config.toml
vocab_size = 16384
bias = "none"
optimizer = "soap_variant"
Each number is 128 + 24 x the weight over its row's rms, rounded and kept within 0 to 255. Layers, rows and columns count from 0. Numbers have three digits each. The size before them is the row's rms in percent of the matrix's.

# up: layer 3 MLP up, 1024x384, rms 0.119, rows 62-83, columns 0-95
# down: layer 3 MLP down (transposed), 1024x384, rms 0.11, rows 62-82, columns 0-95
# gate: layer 3 MLP gate, 1024x384, rms 0.116, rows 63-83, columns 0-95
up62 098:127198124100130104150143117128104113141141112154082119134118117139174127086130096121107155074126137145096165122107126119139092134117140148139098113132127165083134142146146159087167119138090122154113123111152142126079139135145113186121112108103117161099157142167149094131129139149103092114
down62 104:121137138128151160144089148104102123156107125096119118138119153121091141173153114163125109129147136171106116154143153167114146106125125095156136121100111111136132131123149143142101125137089131101114118154118113125159122112104120147164156135129119125120082135109114163100127114127160106161
gate63 099:077145142128106098132155113060144135154129118093141149107129127140137124096135106118104173137131125152138124092108136126109108114153135102138116133170154109139147104139091151121111116135144122098132135159153096114092137169131164137123122126142073126071132103144101148187125143106143102096
up63 096:152110104138130130162156125190120088138136068173178119172111118116115134139121109113144091118131130084122165117116123145163110156155121101146119087073129168154142108114128112172173117164124090134119145094146124140108162113119094140110097181083169118130116119107092115134154120135159138178
down63 097:118108135103132108129145138109128118116133146130134175081129124118168147073146132143137179080141144147127156119135107142098127090160131111134135147164127110132141158152093126114070099115090160114139115120167134114117119152133153106132108106160118147146168149129126137128112125133102163096
gate64 104:121094156122117122110184098150109092137093118084144120150112112111155168101111132123146149123110153108142099093126094088108136179133136172100091138141142150111139113145128068116138160162130133077109092127099118120115108160130092134090145119126110154191088126148079162168123117149128115133
up64 108:103089143118136070094134103096141125114122063147106141157119137170149138153145157101128152087116153115136137139142117137138092121132171161087080098091139146149145152154118087114128173176129119115127126136145147111112107110130136110149101141109105135182119095153103154173103107132093113162
down64 091:142109128131099151133128140126125119169137173144100114094179106098134115146110114126147095163140103139100122124090114130166149115096147113149156145145105113135121045103149179102117104063121120144105159096090107129137155138115137123128124107165159107098181156137156092092156128117131115149
gate65 097:092150115100155111105123108149179091107136097158120142170112156130094139138097143105123097161150118111136153118104126158165131111113118147138115166105101138058156130115147135118164151133152085118096128150095083127161127118121066140140119114178077146115096099200126144119116150143155101096
up65 099:149094118108083155090132096103126141150097114154145113105123089131140124093131146148109115131126101141148167124147115102164166119165154112144108084105145062134140138145090109127130110160137148155145102113139156119144114153118111120124148149123134145123089120110129123160142122108157097125
down65 098:149126155115122147157135115170103125145127124133118166143145100139119104137096136105148145123103139144101177154145147180116134153137092141154111124151125175174125114167137126102130092145102108118132128134164110143121104097086141151060125124113162139084134148129131135126119108113143118115
gate66 097:133158109112182122119090155143114101161072138106132154113144129145141134133125092106119090165124136152136103146147130106120147078076132155117121140100136135123097129143113127115130098112131124083142108079146148147152152149158091109132127104147111135157074138105155153146131113124133144133
up66 093:120152111139125153096145139130110115128124133130093130114151110158092122141106145119134158143141167172130100108112111131089065132103122110123116101125158123067128143133093109140142115136138083135108095072132110154116155146107113123115103132152119064141108165137127103145110163163092110137
down66 105:131105123126095135120121101159128156123145109070143179110100132121122157139141123122175148128151138147169120097112118099167138123116142183175111141123110114116116130122134059160117108139118131131099161140126146149105113133151113131130102158131099109092171098159116103104103109162127149115
gate67 096:161117144125110159146099113107141107133096155119140167154112132145143104147205140131124143143161058105134122107163171099114127083149166098118097110123127113138101130092157117146121133156156133151101119111152053108130150128125131114073102123118100106131114107153136127153144123155147098098
up67 098:093132105137108080130157084096125138098146139159154123094145146149101142139128132132130152136115171115110143110115094151122118171129080176092149151165123125103147131142104106133138146126130142122115126103110183156144140109131100132165148137138134119087107109158137133105126081126109135112
down67 097:138111124116127156128143145128128154106141169146180164151117123140134141164127136152170145117135076160123178160109147122109111110142146104135150186127136117135083113096127160116148093124128121167089114108115100120118130119155160149115084141113102150163120114111157121120143124125109110116
gate68 105:139105127122133163166167117142165126135135073119117146119174102126136093127100159135148123133130135104120148134164135087126123090116178145110128098100109111127110143126088136126137131127100123141131156092157079112118129111111172136108133132111120109092122113116124088165138132113106145142
up68 106:163163096087117133118094121098126165122115129129173164137086166140097184131141095114118114111102133134113146114104148104118116188152109162107125149181116146149093116124106118145176159121092123114142108127119171165149126099145115119097139147119111161172155118139134128111111104168101093092
down68 110:116116107155137104166138122126108161166122097130124139138122162153116126159138125126134118095056145132151096123090087151097175170178110127129165145120175144148106094115132071143144158111137127146173123162103162129134147126162080172098170108140134171134127128142126116098135112164102149121
gate69 094:096142131104149102146133120131131107152172104115087116113152108112120081092161097109125115136153110112152144087131128124144128111143103125144122120093138151120147136130136146146153127130100129080114167085143126152086123086137123104148150156122139109125136153144221108135126142122160126139
up69 099:154119106099115140130120132142115161106073142112166134117120162109120111122148135184169135129083125129115146124174104110144146133159111170132110105159117127145112153079106091172104125120103087170195122136162117080130127105148085151105134150120135112148146113137106124144107112093126101160
down69 110:091142147174137157107100119146111103109143108154160107103170138126175132104175157126117117153137133116128109124121133124142073138108140124109147128103108086108098115125140121168133125121136124156106144111128110146143157158134136082153104159112148152109142120144123091158148119096091138148
gate70 104:138156105116123198042096107106130122170124091091134161157119127089112125125138144096104132149104116138142088108084132103116142151090091100148132098138107182136149103120195121125094093172121157118112121111135130159112127148154144123130120162143133146121142104182150127151139120102127135110
up70 109:124156156102080125098155122118160082147134099143141151145092107117100143113204159136152148123088099138069111151107066163144160121131099146171127105091118180138115166139128118105135096115125127128154092095105142106148084104132137135165133142107149146120146083124115159150112161150104135147
down70 090:102069148140149100147132101102111140110133159142114086113163149138159090156133156140122113147164128103157148137191139112117078110114136088100131135157141088143171115119126140146083110123105139166123177104134113075135169117077098135108157114145130103133138192125112094103109102142123104150
gate71 101:122146127130144195105180118139112122128139147140119094153125155089112151125088123114096133129108120085126129110094109121108072168115191171128151109109127119136119123140117077154118104129160133113130147160148138135129122116122102155127117108124152136123121118165091142107148100134113069142
up71 105:084134101130122182122124102168149120119104117132157135112148140112141124078147139123150131135131107139071150141137123133116130162083159125079119110167120100154170141091072165111126129131105132135117134137161137095126140150128149139111126154133109081128123147104087121114166140120111177106
down71 102:088165218129111104095134135121108137116134135145114116131160120134154138112145126175156155094088117108146093108161162132144164084111115129123163112145144148156104121069153134130125134132148148144131140107082098150133157177116118133125139152172108132120129116159164127091118123158149157119
gate72 095:146148160115106149138114109111139125135184086135088154151100156133139128125080141163133111158103156149140162115082120111118134139104093124158098139128123128110131120133093095104147159146193122148127170143120179157157161129117120098131150113135168156119140140134113179082115158152143119107
up72 093:146137109128159138150126077108144147095132125126106126140111118151106144104134108116131103143136116105139119140166114130165120164116158101105148113128132109143111164132137105114167149146118090128136147108099137107138161106125158110146120188136106106125135102126123148124138091111124127114
down72 106:141110113121124088103106120125092120110119089150151120122145124134137105171126087110169138124091133144153126104122148152124171102139131131154084115133127153124122130139180137138130123071133129104180132132120145122121110144096149137124149138127146116124115175155183149114130129139166185098
gate73 099:094119187095123091118146102167143132100163144153126139115108147175144145115115154154132136149106131105141116103175116149166106124111136128165131139147095131155129140135118144107100159173116160122109104152108134166125169158171119134148161107082118133115135137144150121117152090113124105082
up73 098:135092142153098076105156119115163150168137127128117108143135114127139137146105114128115083119099152089145130135133171128121124180140150098130136121125156152091139146158127126146157136126099101114141116106127151079071086103116116157138089123155121164091119135128072150131118118141074099087
down73 106:130133154145132107165120126110186105126142175166166129113125132099084165122109123149143173145111123116101098127146131109135131114142115130092116106113104170100151114122096158130102168108168135132115084134114113117141164124099129098164134127118155117134199131147137093166177065118172160134
gate74 103:078128079136146124137154126088083091115115095110138098104142158138141142181125115103101136131119093107111154145125119110144133093128132167165131117119151152145136138142136092089129148137161072172153187140144156173152142141092108111081111150159168120123113151139065125144160127172124112160
up74 097:110124138145119158148104125127133139121126142133120128120174115120143155149159147139171126121136118134128120154113109131086157111134141133072127122143108126123151117099143115137075114121116159072149083152112140180125133152142130110165171125092139104139082117141131099102147084149095149122
down74 091:104126130109126124108151157116127135123170122142113129146161124164159163095122086139078076161124129123105110141113131166110125131105123152186143074116135120126135176119134153133159143140139094141118142129137147115163092147141092121152065117148124115149151154117146128129155162126128091127
gate75 096:091108097107129170126112143079138119130146126164129091170154130073112112076115159157136139164105096118126171112202139138134087114144160118120131127130102128091127119146057146099130104150147135160136132128115136133118122137153116125114119106133126112115104102152134120088119140079109125099
up75 092:142177109099140139148127132101142131135107154136120094112139087110110132137109137114093139123083131135133140143144156118085107130098107119091181123094149111132137128135056128100149143122129147118112163127140123092152110100165149111113133139119094106115135112110135130110088135114161110127
down75 103:140127118142121144163104121103103128145102118132126113123134174141112130097114150134115121114189103139095115168131111108151118122149154137151153101114145124091130131150133115118082138093128107106086092145124159189122133125161146135143143149120111127186144147133103145101101145137127164138
gate76 099:151108135139116118159147125104124091130100088125146152119111154156092121078153085112194147082162119123126162160114144125108152140141100109108121096128107119148126152108189109140084129182121130130125120163088124148137143093120140172112106124134124118186108139158139150115137166089143119107
up76 103:113107137145109124142132167104117099134110128133130095109126130162117090087138119164097096085153127117129104140121127081113122100089085145105133173135146078189093139116150123155118127126141150099119141161171132176161077140103138156124089140110104135148111175110104126132135098134125120091
down76 096:119143141090129187125143145127101170113148106132147136167083126082124149106092140099164134141141097146132165092127154142137107162107131134119129164072144170140133137108108089146130099131105153125107141160149093114133172131142142124113134099122105134080112120151145116165150148134166124101
gate77 101:133129135113129133125099118116151154132123164128086174131113136154153081173140147150095124101123146149109117147085173084118084147124123151144103140142164127144131128137146123131166107126097140094132130161144120115143106121135146115141155123163131123120119118160121118166087115139125148134
up77 100:103166119135138136154114082100127121081116098104169165113130104137103119168145115098140091091153076140164125149089135166122101148122123154082107161163117165111138121126108113122121119121109140146133127139150166167111156134133179119166117140135199108130168116125160134143105148132135134168
down77 102:106148132138142133129158153114097145159126101139133149125125143146130124143099119120120152134095077143112144079146127111132113143106137137170135113104109115140124190117126108115141127107093140062140091152100112093165135161164114130123150136087111110078145136127100146157143097169144103103
gate78 091:169110130153169143118121141076115140119190129150165122141146125129089167113139123129115156124110147143128113137176129128119171140119116126100129142116159091090133111136153108158085133090147144130141073156118182118147175139089107093160135137167109127133132123117122132130180128072172102147
up78 095:108168107126144096155140097131119148136143127080097148127120111124130169115185130110158153117106107127165098119151162083130130099107105159100160115126160161107126105098080111119129152096060137115128109148120138120145101139171106125141142170123142134140112117180140150170139145159109124141
down78 101:147177092110151118101140156157132143116116132133131100102149086131107104158118076138126083147119122147171144133105145164157130137118124137110131111111135124109123127105148088099122124151139125154152180175131089140093127123160138153132118141130144112126066142110144135118138097104150126126
gate79 099:136158113148162080114114099146136140097177084131087158184149100120101075140164131128101163096124130102167144145144142095119117119140146160126133129179108166116155139176096152124162080128137121129176149159166141167133149111116093143121116127086113133106122123126123147166100126139103133124
up79 098:086166110187157072137142129099124124118154142096127155125118162105108106143138071131089075164142125102156080096130116137156142135131143138097130147123148144130139132126143134130133127121111096148119119156126158146109166141122155166139152095088148153124099117115102137178105139160101104122
down79 102:170117107100120160109144154170115134131117100106210150087145075124127107095112130120130079121109084134089126127157121125086135119156122101126093127109103109183147145167145101136156103084123157120121129108169133158103130143118114094124082110196141132113143140112122107145144178140155143145
gate80 109:122112131149107131071209161093106129156123116101113106133137125118114138144115138093091138160140157131103144091131131101134157100113082113120118128139104093133144107151131158201147113135115123109140113129128099124131116099130150122128125121130153108148185162145119147119105122101129120143
up80 100:155122082160122115130159115116112120156119113107112102155137128092145122131073123142157158155126166090135137123126155131097162132132117076135144143161136124118123158156090103137105130116076140188115085116177121094120136106162111124092109145122158123172100137129123094189142122127153150138
down80 097:159123177120125118091084135139139137074147156176085117119117128113128087112136156087139117144127130088117097121150092105147138139132102131143114096112120098114090131087130143139131131143144133107133139142103127117132157126124123147103120107139145123149094144162122128106112114131111142115
gate81 090:145147095125109157078132114149144118104115115150111129136110094091112160123180092090070113117143153147121128147111094099160167152099131126100107096122149107101156115148109131132110109107098133130155103132120143101109167168109094176120147087100040136157101144142101136110109090126131091104
up81 096:140131143114157140129096131095121127100158087187104171119150129163151136142110155094118204114144126128123124146103140154164142075081144121154111123104174087147096122177132134157139091115129144117106149144128131130114125099165131107111133136150182180108157152154135138063115108117145085135
down81 109:094135120144124134135138126178145090135114128131159117110101109077153114133151109133144164123152119127118129145122170125152135104146134110138114178086165158106145144130128113096109118124095119109153131175134137133131126134141122135113130144143136126133165139147147127137146122112129089131
gate82 097:157129139124101124147141120153133117102138129140153101124165108126111138119131123095068126164133148163111128157102132129117134135075090132095151134146116154147112122146158147146133154123136113101139154126100126129137132093163114123144104139112157125161133149119128151139115100186133111101
up82 092:112198101116124186172144117108137102132149132099123080108112113148149148107115122140134114125112132120078146118140122144135127105141078131098153175104121164106122142151144133077118121079133120143165133121122138064114139124140110176148111136135127176148124136147153120148185131136142158128
down82 101:150137134106142079131143160117135128157091134136126139143107161110191130133141074172065130154110168124102132148116151163132166122050128147061129125152105115143135146146119111139123160136095085096083099146087125139122112106166122095144112140095149129135160139135100072138112064115138123167
gate83 105:174129158131161166077144118135113158078115136145117147134134141146125088110087132130073108131106131139154119126144077078128145113158140127141136133152146125115139153124127101132109132139128125116089107165125142111127090159148100100112149135133113116110134140130173128119168142157113086129
up83 088:156107105110111149097109120114121145124124148126139107108125166146103172125122087100083189135157169133169108117111129166140152124119122095129190158107119093122083129155111156114122144135114131170141138137130134141116126139155161102109148141140114149121140156164097092081156139110134100110